Part of a small language model's weights.
Architecture: rotary positions, biases on query, key and value, tied embeddings.
Training: a variant of SOAP for these matrices, 904M tokens, 3447 steps.
Each number is 50 + 10 x the weight over the matrix's rms, rounded and kept within 0 to 99. Layers, rows and columns count from 0.

# layer 7 MLP gate, 2048x512, rms 0.0581, rows 1433-1646, columns 480-511
44 47 58 46 66 48 35 59 44 54 62 41 61 54 34 35 70 59 57 43 62 39 55 43 37 49 39 61 40 39 49 67
42 38 57 65 58 47 52 43 53 50 54 43 48 35 41 52 34 59 48 55 50 46 57 41 62 60 37 46 30 38 67 61
54 51 52 50 41 47 41 49 56 36 43 51 50 40 55 61 61 65 48 47 49 44 54 36 42 53 57 51 53 50 55 38
61 48 59 60 53 50 50 48 47 53 48 58 40 56 60 50 73 43 32 52 40 38 46 56 57 54 45 57 50 59 36 51
54 48 48 48 43 30 55 62 73 38 54 36 56 53 54 37 36 63 49 57 53 40 52 49 48 50 44 39 59 38 54 55
51 50 61 46 32 42 60 67 52 50 53 46 65 57 48 40 59 49 50 52 64 53 46 47 42 62 72 44 39 55 41 38
69 44 51 48 54 55 61 65 50 35 55 42 43 56 48 52 55 47 47 54 37 47 58 54 46 40 62 33 53 52 73 41
57 40 60 52 47 44 57 54 72 46 55 41 52 48 45 62 44 66 50 44 54 53 45 42 48 45 51 32 40 37 59 68
50 38 66 35 67 32 48 39 43 51 58 49 34 56 59 43 67 57 57 52 49 37 55 38 63 46 45 61 47 61 72 45
46 39 31 42 42 63 47 39 43 37 38 66 47 26 41 60 41 34 58 59 31 62 63 62 53 52 48 48 48 47 67 69
48 61 33 50 57 48 52 39 42 43 55 60 44 44 39 51 57 63 50 70 30 48 39 60 60 62 69 41 59 64 54 54
50 51 60 46 41 61 37 48 50 31 58 58 45 57 54 42 67 54 47 24 51 59 40 55 66 55 55 49 46 43 52 31
64 39 63 62 50 62 47 52 61 60 50 37 41 37 45 63 59 53 52 56 49 51 48 29 28 48 54 65 45 46 53 59
56 55 47 39 71 49 69 61 48 42 67 51 61 54 51 60 57 42 57 64 33 50 64 56 55 50 30 42 54 35 81 27
62 46 56 51 62 56 56 66 31 47 55 47 48 56 49 42 37 56 55 50 64 50 38 52 51 59 51 32 59 56 73 56
45 57 34 66 45 59 52 28 54 52 72 64 68 46 46 64 43 50 41 49 35 54 48 44 58 54 40 57 30 50 37 60
60 31 55 38 60 50 68 50 55 68 45 54 69 46 52 49 25 51 42 30 60 52 48 51 61 60 48 54 70 50 47 54
44 48 49 55 46 39 52 60 62 52 62 51 56 37 63 54 31 44 47 48 41 46 58 54 42 60 53 44 47 48 52 34
49 36 59 47 64 54 54 56 45 60 49 46 33 53 42 45 39 55 74 43 44 40 54 42 59 50 45 27 60 58 43 42
52 39 49 53 44 56 50 47 60 51 52 37 41 48 35 43 34 62 44 55 39 58 45 48 43 57 57 49 28 54 59 52
53 41 44 63 32 52 68 44 51 44 61 75 59 44 55 35 48 42 52 64 68 50 47 66 45 42 49 44 39 51 49 59
64 41 48 58 39 50 61 53 50 48 51 48 51 51 60 42 55 43 44 53 52 41 38 38 45 42 42 61 56 43 53 47
51 68 62 67 43 47 56 54 40 40 64 50 44 46 59 48 50 45 49 42 57 52 48 24 56 29 42 33 50 52 45 59
57 55 44 60 46 42 68 42 58 56 51 35 31 45 39 53 66 42 49 54 26 60 48 48 34 63 55 55 37 48 44 65
48 62 60 35 56 49 51 52 70 31 35 58 67 49 47 59 35 55 62 42 56 43 48 41 37 47 60 50 46 36 64 38
45 48 42 70 43 30 55 60 47 28 63 29 51 56 67 55 58 61 46 38 35 47 63 51 38 43 60 46 61 38 59 39
43 60 73 51 56 50 52 60 56 68 44 40 48 30 40 44 40 55 49 43 41 54 35 47 55 42 32 47 49 43 55 64
35 54 67 46 27 43 61 51 57 52 41 46 46 61 40 27 56 55 53 54 53 60 38 45 61 59 42 53 52 47 50 47
52 51 32 50 48 61 57 50 49 43 59 47 41 50 37 54 58 60 47 38 55 48 39 43 62 38 53 52 41 60 48 32
39 52 52 54 59 62 68 44 34 55 52 46 50 56 52 54 66 41 39 41 39 48 57 36 39 50 50 51 46 48 66 39
39 63 68 62 48 48 57 54 64 52 40 44 37 45 63 55 51 59 48 51 54 49 50 39 42 39 62 49 51 41 45 50
57 38 44 48 29 54 49 39 34 66 40 46 56 48 59 40 62 38 74 48 52 44 51 61 58 55 53 52 59 42 57 29
49 57 45 48 43 60 45 67 37 53 60 52 58 43 38 33 51 41 52 29 51 53 51 32 50 38 52 49 53 41 56 45
37 52 37 34 51 57 59 65 29 39 43 38 50 33 49 42 50 53 56 55 37 62 58 48 32 38 65 55 49 51 46 44
43 42 61 44 47 30 42 57 51 52 30 51 45 24 68 46 26 33 45 45 48 41 41 61 50 56 58 52 54 61 52 34
72 59 36 48 64 45 46 70 46 49 46 53 52 47 51 37 47 63 63 51 58 65 53 44 53 41 62 38 46 56 56 20
47 53 53 27 61 49 48 28 52 51 54 47 60 59 52 64 52 46 51 54 50 49 50 45 58 42 59 65 57 35 72 47
68 40 50 34 38 33 51 49 38 53 55 42 58 36 30 62 56 66 42 38 73 78 53 44 51 41 68 41 55 44 37 48
39 56 54 59 51 36 44 51 45 50 60 57 48 45 56 52 44 52 37 44 48 54 44 60 51 59 66 44 47 59 57 67
66 48 54 30 64 31 44 50 63 50 36 40 58 50 80 39 45 53 68 20 46 57 25 79 53 67 51 56 46 57 48 40
40 37 50 48 62 51 62 47 36 56 57 55 36 38 53 46 43 47 46 44 41 40 48 62 55 23 62 63 39 45 42 31
69 49 41 59 63 45 81 49 56 56 34 48 48 63 53 53 48 79 48 49 50 41 56 42 26 28 35 40 49 44 55 56
37 51 57 38 55 33 57 62 49 48 51 47 43 59 36 50 38 53 53 52 33 35 57 44 32 60 74 48 66 44 65 65
67 26 70 41 54 41 78 61 54 42 46 38 39 60 43 38 61 52 52 46 73 46 61 30 56 52 52 52 34 33 71 67
34 53 65 53 50 42 55 49 65 39 65 53 39 62 55 45 52 57 48 68 65 38 55 43 51 57 73 59 65 59 73 50
46 70 58 43 59 67 53 56 54 44 56 63 55 45 46 41 55 41 57 34 62 29 57 34 68 45 47 50 32 49 53 33
37 51 48 53 34 48 37 38 50 50 60 52 44 42 41 59 64 44 61 62 60 40 46 39 60 66 32 33 55 56 54 48
51 72 36 54 47 68 71 47 44 43 62 72 52 35 55 48 49 59 37 47 54 51 38 34 51 54 43 34 55 41 48 37
28 34 50 53 56 49 43 46 58 30 56 47 45 60 45 36 47 53 40 39 37 55 47 51 59 53 56 49 53 56 58 30
44 49 67 68 34 58 62 48 23 37 51 55 76 46 52 43 62 55 66 39 47 55 45 47 43 68 52 47 63 50 43 45
48 60 36 56 39 59 52 45 31 87 58 58 49 46 58 48 30 49 58 38 47 40 50 38 46 51 57 35 59 51 43 57
43 54 53 37 53 50 50 61 47 38 53 53 66 48 49 38 53 51 36 24 43 51 53 48 59 52 59 41 70 55 44 55
63 46 54 40 52 47 56 45 48 45 37 43 61 31 44 68 42 44 59 44 37 44 44 39 63 46 35 35 59 34 44 40
48 27 62 50 47 41 56 61 54 50 54 43 43 56 48 34 46 50 49 59 40 53 52 52 43 36 67 52 50 50 52 34
48 42 49 69 37 59 55 57 36 53 43 47 66 49 60 51 49 55 61 40 48 49 56 55 53 48 62 54 44 61 56 47
53 53 60 56 51 42 52 52 46 58 27 42 47 56 48 50 55 57 61 49 51 56 47 36 57 37 56 60 55 50 29 45
55 39 49 50 52 36 60 23 33 58 56 57 32 45 46 44 55 45 51 61 40 53 43 70 42 56 60 63 66 43 44 51
69 46 39 45 33 34 38 59 39 46 52 56 58 49 49 49 51 49 44 43 43 39 64 48 44 62 49 68 38 51 48 42
66 61 39 49 43 46 43 45 61 64 58 42 53 60 49 60 43 47 76 33 67 39 47 65 54 47 47 46 47 48 39 50
59 39 61 46 26 69 43 31 47 34 49 49 57 57 60 49 34 41 33 56 40 52 43 57 48 34 37 47 32 42 69 62
55 35 43 48 32 55 51 29 31 43 33 47 53 60 41 70 47 54 60 61 51 60 55 52 36 50 52 45 57 54 38 31
40 49 61 58 68 51 61 59 56 56 54 43 60 37 43 55 63 47 52 51 30 47 78 44 59 60 46 46 34 48 46 59
71 53 57 51 39 26 53 50 35 52 43 48 62 44 62 44 61 35 62 45 68 47 60 55 39 41 59 41 41 60 57 60
65 53 45 55 44 55 49 59 45 58 41 59 51 52 51 52 58 42 46 65 30 55 45 29 55 45 38 38 42 40 40 51
58 41 40 45 53 77 61 54 38 34 40 21 58 56 34 66 38 38 70 49 51 52 50 52 64 52 43 57 51 63 39 52
38 51 30 64 51 64 60 33 50 44 56 53 49 33 47 70 58 58 66 36 37 52 46 48 39 44 69 43 45 44 41 44
46 29 62 42 43 62 53 35 24 44 74 42 56 63 55 45 56 49 55 61 44 54 38 64 58 35 60 53 35 44 63 58
57 62 34 52 54 45 67 60 48 36 61 57 62 32 45 40 42 35 27 47 47 46 47 56 51 61 53 35 56 44 27 79
47 34 56 50 67 64 59 59 45 45 36 39 54 37 54 49 57 74 64 57 63 50 52 48 83 54 60 52 68 39 70 45
56 35 54 54 65 56 64 60 45 29 33 40 71 56 55 41 45 48 47 40 57 48 53 38 44 56 42 44 78 57 44 27
60 53 36 44 42 54 46 51 54 54 56 39 61 50 36 51 49 47 50 46 57 58 62 42 69 76 52 31 52 30 57 47
49 35 50 57 47 48 52 43 50 41 56 26 43 32 49 23 36 63 49 47 60 32 51 42 53 50 48 44 62 44 58 54
50 49 52 46 42 58 39 39 49 41 53 39 38 52 47 40 60 59 47 68 48 42 62 68 72 53 49 51 39 41 57 41
48 56 45 39 66 56 57 54 56 37 49 44 55 67 60 55 67 47 58 51 47 54 51 59 51 60 60 34 60 40 59 48
60 56 43 47 49 45 47 60 57 38 54 64 58 49 40 61 40 46 56 45 58 39 44 47 55 53 50 45 57 61 54 44
57 54 37 43 42 29 57 39 55 60 57 56 68 44 37 33 46 52 56 56 32 52 61 36 53 52 42 39 36 38 73 42
50 54 59 63 39 49 54 60 49 42 55 55 57 49 28 60 35 44 62 31 49 35 45 59 52 48 39 49 43 61 59 49
55 52 55 47 57 51 76 64 60 69 41 40 43 46 60 37 44 34 41 54 49 62 54 49 45 66 51 33 57 63 46 49
42 63 49 50 54 37 63 33 61 63 50 36 34 54 45 57 52 43 43 46 46 56 57 32 52 58 56 35 53 51 56 47
41 50 41 52 41 63 40 37 45 45 46 62 59 62 62 41 57 64 50 61 41 44 72 55 31 55 52 60 58 51 35 55
44 51 44 49 50 47 52 51 63 49 65 51 29 40 51 44 46 43 67 43 51 54 47 60 56 58 49 47 63 14 59 36
57 48 49 42 48 53 41 41 42 34 48 56 55 58 59 44 45 62 29 40 41 35 42 58 52 58 56 43 52 43 51 50
41 32 43 56 59 63 58 51 54 59 42 28 51 64 59 44 50 51 52 53 42 47 53 51 49 38 48 33 65 48 63 48
82 48 60 75 44 56 46 35 31 61 44 42 53 47 37 56 66 49 38 49 48 57 34 31 55 53 53 45 43 32 42 44
36 40 53 64 49 46 49 52 47 47 56 61 54 60 38 63 68 56 45 58 44 46 39 59 48 54 52 40 86 31 41 43
58 45 57 39 48 37 52 45 43 41 60 49 58 50 42 45 43 44 53 49 59 46 39 42 70 45 37 60 67 43 42 46
78 35 51 57 51 52 47 64 53 47 35 63 67 52 45 36 37 44 49 56 64 57 44 50 61 36 40 49 62 40 51 62
60 76 54 44 44 42 64 59 44 55 37 39 38 62 42 34 61 47 55 49 54 52 62 43 52 56 41 54 46 54 42 41
54 65 54 51 63 51 47 56 34 43 55 46 57 65 68 53 48 44 47 64 45 56 49 58 43 59 61 49 38 42 44 39
47 64 50 42 62 50 49 46 48 53 57 41 55 48 59 43 60 43 48 35 60 42 65 53 63 34 48 64 43 41 58 38
48 43 60 58 64 59 40 38 49 39 34 56 34 56 55 49 59 51 45 53 62 28 66 45 47 62 39 51 49 46 56 61
71 58 47 48 54 45 38 45 46 49 39 35 55 54 36 43 40 41 57 44 49 41 44 50 57 44 57 59 53 45 49 44
59 36 57 46 42 47 57 37 39 74 31 40 34 61 34 12 56 46 46 45 68 49 41 51 60 54 52 54 60 43 33 45
37 59 60 48 52 51 42 44 63 30 31 57 58 43 69 57 57 41 69 30 51 51 59 42 41 51 46 46 49 43 43 62
50 55 40 55 64 59 45 46 60 44 57 56 25 31 36 62 41 51 66 59 56 53 54 41 53 17 47 43 56 41 58 69
70 59 55 55 49 52 51 68 58 45 53 44 47 47 51 54 64 37 53 43 66 54 38 60 56 44 44 43 56 39 45 59
42 50 44 45 43 67 49 54 51 46 39 45 63 69 44 55 43 52 37 43 47 46 53 47 66 43 49 42 58 47 44 32
40 50 53 58 45 49 48 51 52 47 54 37 55 20 35 56 50 45 46 47 38 49 63 54 47 55 55 50 55 49 60 46
44 53 58 47 56 33 42 45 47 62 44 67 54 53 48 58 45 68 41 72 42 63 52 34 34 55 40 60 51 54 54 44
62 54 59 52 37 60 40 24 65 49 44 51 41 34 59 49 31 52 54 52 53 59 59 71 42 50 57 43 51 43 49 61
44 46 47 52 59 43 51 45 38 62 53 36 42 40 62 36 55 47 42 41 37 50 64 52 64 30 51 61 61 44 40 38
47 55 42 61 70 57 48 45 40 36 64 58 54 35 51 53 62 46 33 57 41 36 46 67 64 43 56 55 51 51 51 34
48 53 52 44 60 45 52 53 30 53 54 31 43 52 64 44 53 66 60 55 60 61 44 60 50 59 46 46 40 53 73 66
49 64 36 49 38 33 59 41 38 45 54 62 43 63 52 44 50 53 62 48 41 55 56 45 35 60 54 50 55 45 69 65
24 43 72 38 55 48 45 59 35 36 55 56 63 43 42 47 33 55 53 60 45 66 44 50 58 64 36 50 51 42 65 43
46 51 62 46 48 63 36 39 54 48 56 39 53 64 32 29 55 54 48 56 47 38 47 52 55 47 58 37 58 64 55 36
60 58 57 44 51 46 54 56 50 81 52 54 57 57 61 45 52 29 59 30 48 65 44 49 64 45 53 40 62 61 33 41
51 44 56 48 27 57 38 64 48 38 44 63 39 54 57 32 48 50 53 36 54 60 35 57 41 39 54 48 46 57 42 45
60 57 44 50 43 43 34 35 45 50 45 50 38 59 45 62 52 67 52 57 54 60 56 52 41 70 66 69 44 49 53 56
55 52 52 50 48 40 45 53 56 62 64 34 54 39 43 51 40 55 65 63 26 41 46 56 49 35 32 45 67 33 56 65
49 53 49 46 45 67 57 53 47 59 65 40 65 51 64 51 55 47 33 54 68 63 34 55 52 50 64 48 52 32 54 45
28 61 46 52 55 55 57 37 42 57 64 58 36 55 49 59 58 45 30 53 60 57 61 43 53 46 44 52 47 58 64 54
49 56 42 58 31 40 35 50 50 47 68 63 47 58 58 39 61 58 62 59 43 43 72 69 45 72 63 79 57 35 58 48
59 47 48 62 60 56 45 39 39 30 48 47 56 40 59 44 62 61 52 37 46 61 42 30 44 47 53 60 59 51 48 47
32 47 52 42 63 42 62 53 41 41 48 44 80 58 48 41 39 70 53 63 65 57 71 54 57 58 47 52 46 58 40 55
62 47 42 46 24 80 48 47 48 48 59 54 53 72 61 57 57 48 55 52 56 49 50 46 45 47 56 44 49 56 46 49
56 59 49 48 40 39 48 46 47 46 45 61 60 45 42 62 56 69 48 59 33 44 62 49 56 45 46 58 44 44 56 52
40 62 66 47 42 57 58 65 30 37 36 62 32 44 31 45 45 58 58 65 43 48 38 51 42 40 47 58 55 37 56 56
36 47 47 74 43 47 39 52 63 37 49 29 50 50 45 47 53 54 50 42 54 24 53 48 49 43 48 58 59 57 50 54
37 52 33 38 47 35 43 48 62 38 65 67 62 54 51 61 60 52 47 43 43 54 75 37 52 62 58 36 60 31 40 55
48 47 58 49 51 25 35 58 40 55 69 26 55 48 47 56 49 47 58 59 50 36 57 61 41 57 58 47 49 37 68 49
43 50 43 65 57 50 33 58 56 52 58 45 53 59 18 52 48 48 55 44 39 63 49 44 54 54 27 48 54 57 59 40
48 59 69 39 49 52 50 63 41 44 62 34 44 45 71 33 31 62 44 46 65 57 54 41 41 46 50 49 46 36 46 53
42 44 53 58 61 50 39 65 62 55 42 60 41 54 53 43 48 35 52 42 64 60 41 38 56 63 65 44 58 50 51 52
42 44 42 71 43 59 62 67 57 62 72 40 54 55 46 40 54 38 59 37 42 52 50 47 67 51 60 61 34 53 48 49
63 43 62 60 43 59 54 67 61 15 26 27 45 56 61 58 45 52 30 52 58 80 58 57 57 48 54 63 49 61 52 47
49 55 54 55 62 67 69 50 69 68 49 57 52 47 39 43 52 56 52 76 60 66 40 60 48 59 68 31 48 34 49 64
55 40 72 58 65 39 57 60 41 63 71 59 36 49 49 46 57 46 46 59 44 63 61 48 51 60 43 39 58 58 57 31
54 60 47 50 37 50 65 63 53 54 28 30 64 66 52 57 46 41 66 40 51 50 45 50 54 42 39 46 50 60 37 48
48 52 52 46 57 39 62 70 58 45 29 43 71 36 56 35 58 58 63 34 48 52 36 37 49 39 63 18 61 49 43 46
41 50 43 51 57 53 60 46 52 46 58 52 57 46 37 40 48 45 42 54 42 40 48 51 47 26 60 43 56 63 61 46
41 55 44 57 42 54 48 39 43 31 53 57 67 27 26 59 65 43 35 62 32 33 56 43 39 51 46 37 53 46 55 46
35 40 37 62 54 39 40 51 62 53 66 60 40 35 49 50 53 45 54 47 59 54 44 47 51 41 49 49 43 53 42 56
60 64 56 55 52 51 39 37 48 44 53 20 43 37 64 42 62 48 59 53 44 31 56 61 54 51 45 65 59 42 60 52
60 57 47 47 66 35 51 44 53 49 46 55 44 59 60 57 43 40 57 52 53 55 52 52 40 70 35 47 63 48 66 51
39 58 51 56 70 43 47 66 44 54 49 54 58 42 38 47 60 41 37 35 50 59 59 54 52 37 55 53 46 63 43 43
68 29 29 75 70 50 72 46 50 50 45 60 56 43 34 48 66 54 47 51 52 49 49 44 56 54 47 46 57 61 62 46
46 47 40 53 42 63 61 78 37 48 42 50 53 57 61 65 59 58 46 45 43 50 54 57 66 64 68 40 41 48 44 33
59 42 52 61 51 67 48 52 70 53 43 67 45 32 58 46 46 53 62 52 47 53 58 46 45 42 46 49 46 48 53 50
65 45 55 46 61 52 72 65 44 43 32 48 53 61 44 63 49 56 49 41 34 38 45 55 56 47 33 50 60 41 54 53
72 32 57 41 43 30 56 40 48 32 40 53 70 42 47 51 49 43 44 65 34 40 31 46 64 53 45 53 41 59 50 46
43 59 50 47 49 52 58 48 53 51 63 53 52 61 44 61 21 46 48 47 48 49 38 40 42 39 53 51 49 55 38 38
80 59 44 65 45 30 55 59 52 49 63 47 63 32 62 46 45 46 62 34 47 38 37 54 66 54 62 43 55 50 48 50
48 43 61 46 53 38 56 41 42 35 43 38 60 60 61 47 41 42 52 49 49 47 66 40 49 64 35 49 55 60 43 64
39 44 37 63 71 48 35 44 67 51 37 54 72 50 49 40 53 55 59 42 53 30 49 55 58 37 50 35 24 43 38 62
57 45 45 40 63 56 71 54 56 38 68 53 65 50 48 77 54 58 64 40 36 53 51 43 43 37 71 53 33 38 50 50
40 27 36 50 44 26 47 46 57 41 40 43 51 41 62 29 56 51 50 38 53 48 30 46 50 49 61 61 45 57 52 47
68 52 44 49 44 58 45 40 56 51 43 58 46 70 56 54 54 54 54 51 55 45 42 42 45 67 51 31 32 52 51 55
51 47 37 40 61 55 58 47 56 54 55 64 60 40 52 70 57 37 55 38 49 61 53 47 51 43 50 57 57 49 65 50
40 50 47 36 39 46 43 51 41 49 48 43 42 20 45 47 59 44 47 45 44 49 36 55 23 49 55 49 43 51 61 38
46 52 46 73 51 81 55 43 50 29 51 65 50 54 36 62 39 41 49 54 45 36 54 52 38 38 34 30 44 49 57 51
51 68 44 47 49 47 76 51 71 33 52 63 48 45 33 51 47 68 47 46 69 46 52 34 51 77 56 56 44 52 52 52
47 52 45 52 60 56 40 52 60 38 53 55 41 46 54 58 55 37 40 50 43 49 40 58 56 34 45 55 45 50 57 58
66 67 60 53 48 47 38 37 52 41 48 66 65 64 44 56 44 70 60 60 39 44 52 53 49 41 49 41 48 47 54 54
48 53 60 55 64 60 66 53 46 53 48 47 42 47 36 53 65 47 42 55 58 51 45 42 54 52 54 45 49 62 27 54
62 54 48 58 40 62 45 66 74 52 68 41 65 59 54 44 27 56 66 45 32 35 51 42 38 46 54 40 57 54 43 62
68 42 40 42 55 58 70 47 57 62 57 41 59 32 57 51 45 61 39 37 41 51 63 55 49 58 52 68 63 59 48 40
33 46 57 43 57 60 50 48 37 35 58 53 63 41 62 43 49 51 47 60 54 39 34 38 52 66 57 60 39 45 58 39
68 52 40 67 50 56 59 60 50 51 37 48 58 49 59 53 50 69 49 40 32 63 30 57 49 54 40 45 47 29 49 54
56 28 44 47 42 87 65 42 52 44 33 58 55 50 54 63 48 33 47 53 51 51 49 50 39 39 39 53 40 38 40 49
76 53 64 45 43 57 41 48 41 45 72 48 48 53 55 63 46 47 42 37 48 48 49 56 56 55 46 48 41 46 56 50
43 45 60 38 44 11 71 57 61 40 45 59 76 51 50 26 48 51 51 59 52 56 64 50 53 35 63 39 47 76 34 47
71 45 51 50 30 43 51 54 32 38 52 43 46 67 52 52 51 62 50 41 49 40 44 49 50 54 52 60 31 46 50 60
49 38 56 51 47 71 44 47 59 51 60 36 56 43 50 45 47 55 45 34 35 70 32 53 59 28 60 55 19 33 46 63
50 50 37 50 52 55 52 52 42 61 46 55 39 47 60 42 64 51 47 77 44 35 50 57 40 57 53 40 47 47 56 40
65 54 54 47 61 44 66 54 42 48 34 65 34 44 49 42 61 58 56 40 30 56 30 65 28 30 54 54 48 48 43 43
67 49 59 56 65 36 55 54 55 40 49 51 48 68 46 63 60 50 54 37 54 59 51 53 38 37 33 45 59 64 45 52
26 66 39 44 39 57 37 37 59 16 58 49 46 35 39 42 54 61 67 43 49 41 41 44 49 52 41 52 48 37 52 58
38 54 63 60 56 49 50 53 54 41 30 41 53 62 55 40 55 51 44 61 43 63 63 27 46 39 41 40 64 64 47 60
37 45 47 50 47 61 63 42 53 38 39 54 31 43 26 50 34 46 49 48 44 37 68 52 42 43 48 49 65 46 56 54
53 41 61 41 68 56 51 66 48 75 55 67 61 54 58 48 50 66 40 63 44 47 60 54 41 71 55 50 30 51 42 45
30 51 49 55 44 51 72 51 51 37 51 46 52 50 41 45 51 42 50 59 57 53 69 51 58 51 66 42 57 56 71 54
51 46 44 58 62 44 39 48 35 38 64 51 54 41 51 52 60 54 43 51 41 60 61 49 51 63 45 41 54 39 50 51
41 43 63 47 58 58 67 54 26 58 45 55 46 62 55 60 45 40 52 62 54 36 64 57 58 56 40 58 35 60 59 58
57 53 44 60 26 45 42 58 48 69 26 46 46 33 54 50 57 42 49 48 49 42 56 59 48 55 58 37 63 49 62 38
55 41 42 48 40 76 46 61 67 58 49 30 59 51 61 40 51 58 68 47 47 56 46 46 62 52 61 67 82 37 49 42
42 30 31 56 41 57 50 46 51 37 44 51 68 31 22 51 48 58 66 67 61 58 46 51 48 56 52 36 52 45 49 48
61 42 40 56 46 45 47 56 43 62 49 48 64 43 41 47 52 64 50 61 70 60 41 38 57 39 53 43 50 48 44 59
45 57 49 48 46 49 35 40 67 68 57 54 70 43 42 55 45 72 53 50 44 60 54 41 79 56 44 46 32 53 61 45
54 72 50 35 44 40 39 58 57 53 57 57 53 55 51 49 51 42 41 60 44 52 57 66 47 40 64 28 43 38 52 47
41 48 43 48 49 56 60 28 49 59 48 47 59 36 54 53 48 59 42 54 61 62 55 43 30 52 52 71 62 43 51 54
47 43 52 46 55 38 45 52 50 54 63 48 53 42 39 52 55 52 29 26 54 47 52 48 49 39 56 50 54 54 57 46
50 35 52 48 51 29 52 50 55 38 53 41 41 42 58 31 47 41 54 47 45 48 39 52 37 63 56 54 64 44 58 30
55 49 52 51 65 46 48 44 45 51 50 40 45 61 53 50 48 50 50 43 59 57 66 36 37 57 48 39 47 43 55 44
60 31 61 57 41 63 65 45 46 45 44 79 54 73 63 54 55 80 40 54 58 53 39 50 36 55 36 28 55 45 44 52
61 43 35 42 53 46 51 33 42 62 49 42 64 49 51 53 66 56 50 49 53 59 62 51 56 54 55 49 47 39 49 48
48 51 64 57 45 58 52 45 65 36 59 55 55 31 45 54 58 45 54 41 43 43 41 48 46 46 43 45 49 46 67 53
47 34 67 32 44 54 46 43 60 57 56 43 71 47 55 67 41 33 37 62 41 50 29 28 55 47 51 50 51 56 65 52
54 34 43 57 38 32 54 51 48 41 41 48 67 45 64 52 28 46 58 39 54 41 47 51 49 62 70 57 47 45 46 35
63 50 55 59 34 42 65 56 68 33 36 53 55 48 48 47 47 71 59 61 42 64 36 48 37 50 63 46 54 58 66 46
55 48 66 48 65 43 45 46 54 40 60 46 63 54 53 50 33 49 60 27 45 56 58 60 44 48 45 49 40 50 60 53
82 42 54 50 55 49 60 57 60 41 40 43 67 44 44 43 55 50 72 46 37 59 56 37 38 48 64 35 36 60 60 57
58 54 43 51 53 53 48 49 59 56 49 52 37 42 54 48 54 43 50 47 48 59 55 50 53 52 34 32 60 57 55 59
67 46 43 63 57 33 45 57 40 62 43 48 37 58 45 52 58 46 71 52 44 36 48 67 61 29 53 35 41 53 57 60
38 51 46 54 54 45 49 65 37 43 53 37 67 45 48 63 59 55 59 40 61 54 48 63 55 46 34 54 38 48 30 76
53 48 40 48 60 52 48 47 44 39 58 53 46 60 58 37 33 60 59 49 47 58 43 69 74 46 58 64 45 57 59 42
50 53 52 46 51 67 55 39 37 42 62 55 61 57 47 59 40 74 39 40 55 54 57 57 51 50 38 22 38 54 53 52
31 39 63 38 45 80 43 52 37 64 62 70 53 38 54 44 55 35 53 44 45 48 55 37 62 47 53 43 48 56 50 42
52 44 65 69 60 58 57 67 62 58 43 51 54 52 32 47 31 56 55 33 49 40 35 47 73 25 35 42 38 47 37 72
58 34 28 42 64 42 50 73 57 48 61 53 32 54 59 39 60 55 54 55 41 44 55 46 42 56 39 37 43 71 35 56
52 37 57 51 48 61 44 43 44 57 51 56 60 52 43 52 47 48 67 46 51 48 30 45 68 50 55 51 55 56 53 61
59 45 66 56 39 62 65 50 64 37 17 43 66 44 38 59 49 49 50 72 60 38 59 43 50 51 57 51 47 64 55 49
53 55 48 57 70 56 66 27 33 35 66 57 45 55 62 52 35 59 58 45 54 55 48 57 44 55 66 49 52 43 59 48
45 49 46 61 43 27 42 64 41 46 48 41 48 57 49 23 54 56 43 64 50 38 50 47 60 59 57 43 43 55 45 42
66 55 47 62 47 48 45 51 44 47 30 49 38 52 45 45 48 33 32 67 50 43 41 49 51 51 54 51 69 54 40 35
58 48 59 46 30 45 44 50 51 48 58 45 58 56 47 61 39 52 57 52 57 51 47 53 60 50 55 44 54 53 54 34
32 57 47 66 46 45 48 66 41 57 54 68 42 65 46 35 46 43 54 49 42 52 38 62 43 26 39 56 73 63 54 46
37 42 55 49 47 40 40 40 50 41 46 55 76 56 55 40 45 68 53 41 57 44 50 52 57 52 40 47 36 49 48 56
53 52 50 61 38 51 50 46 75 49 57 47 42 41 58 26 70 67 52 55 49 40 62 54 42 37 57 55 38 36 49 55
66 50 76 63 48 47 43 58 63 42 44 39 65 48 59 46 43 44 52 62 52 40 40 71 67 36 68 52 80 30 39 40
51 53 35 64 21 56 57 38 38 37 60 40 45 44 37 49 40 40 54 28 44 42 50 47 49 45 52 78 44 26 57 48
54 42 40 59 48 30 44 37 53 49 31 26 45 55 44 52 61 46 57 51 45 44 70 55 48 65 68 52 47 53 65 57
65 51 60 52 46 43 61 55 34 31 73 56 60 41 28 55 61 26 52 53 51 48 45 48 64 57 27 66 41 47 49 35
48 52 40 48 45 57 59 43 64 45 49 31 47 50 47 64 50 44 47 53 48 50 53 59 51 47 52 47 54 37 50 44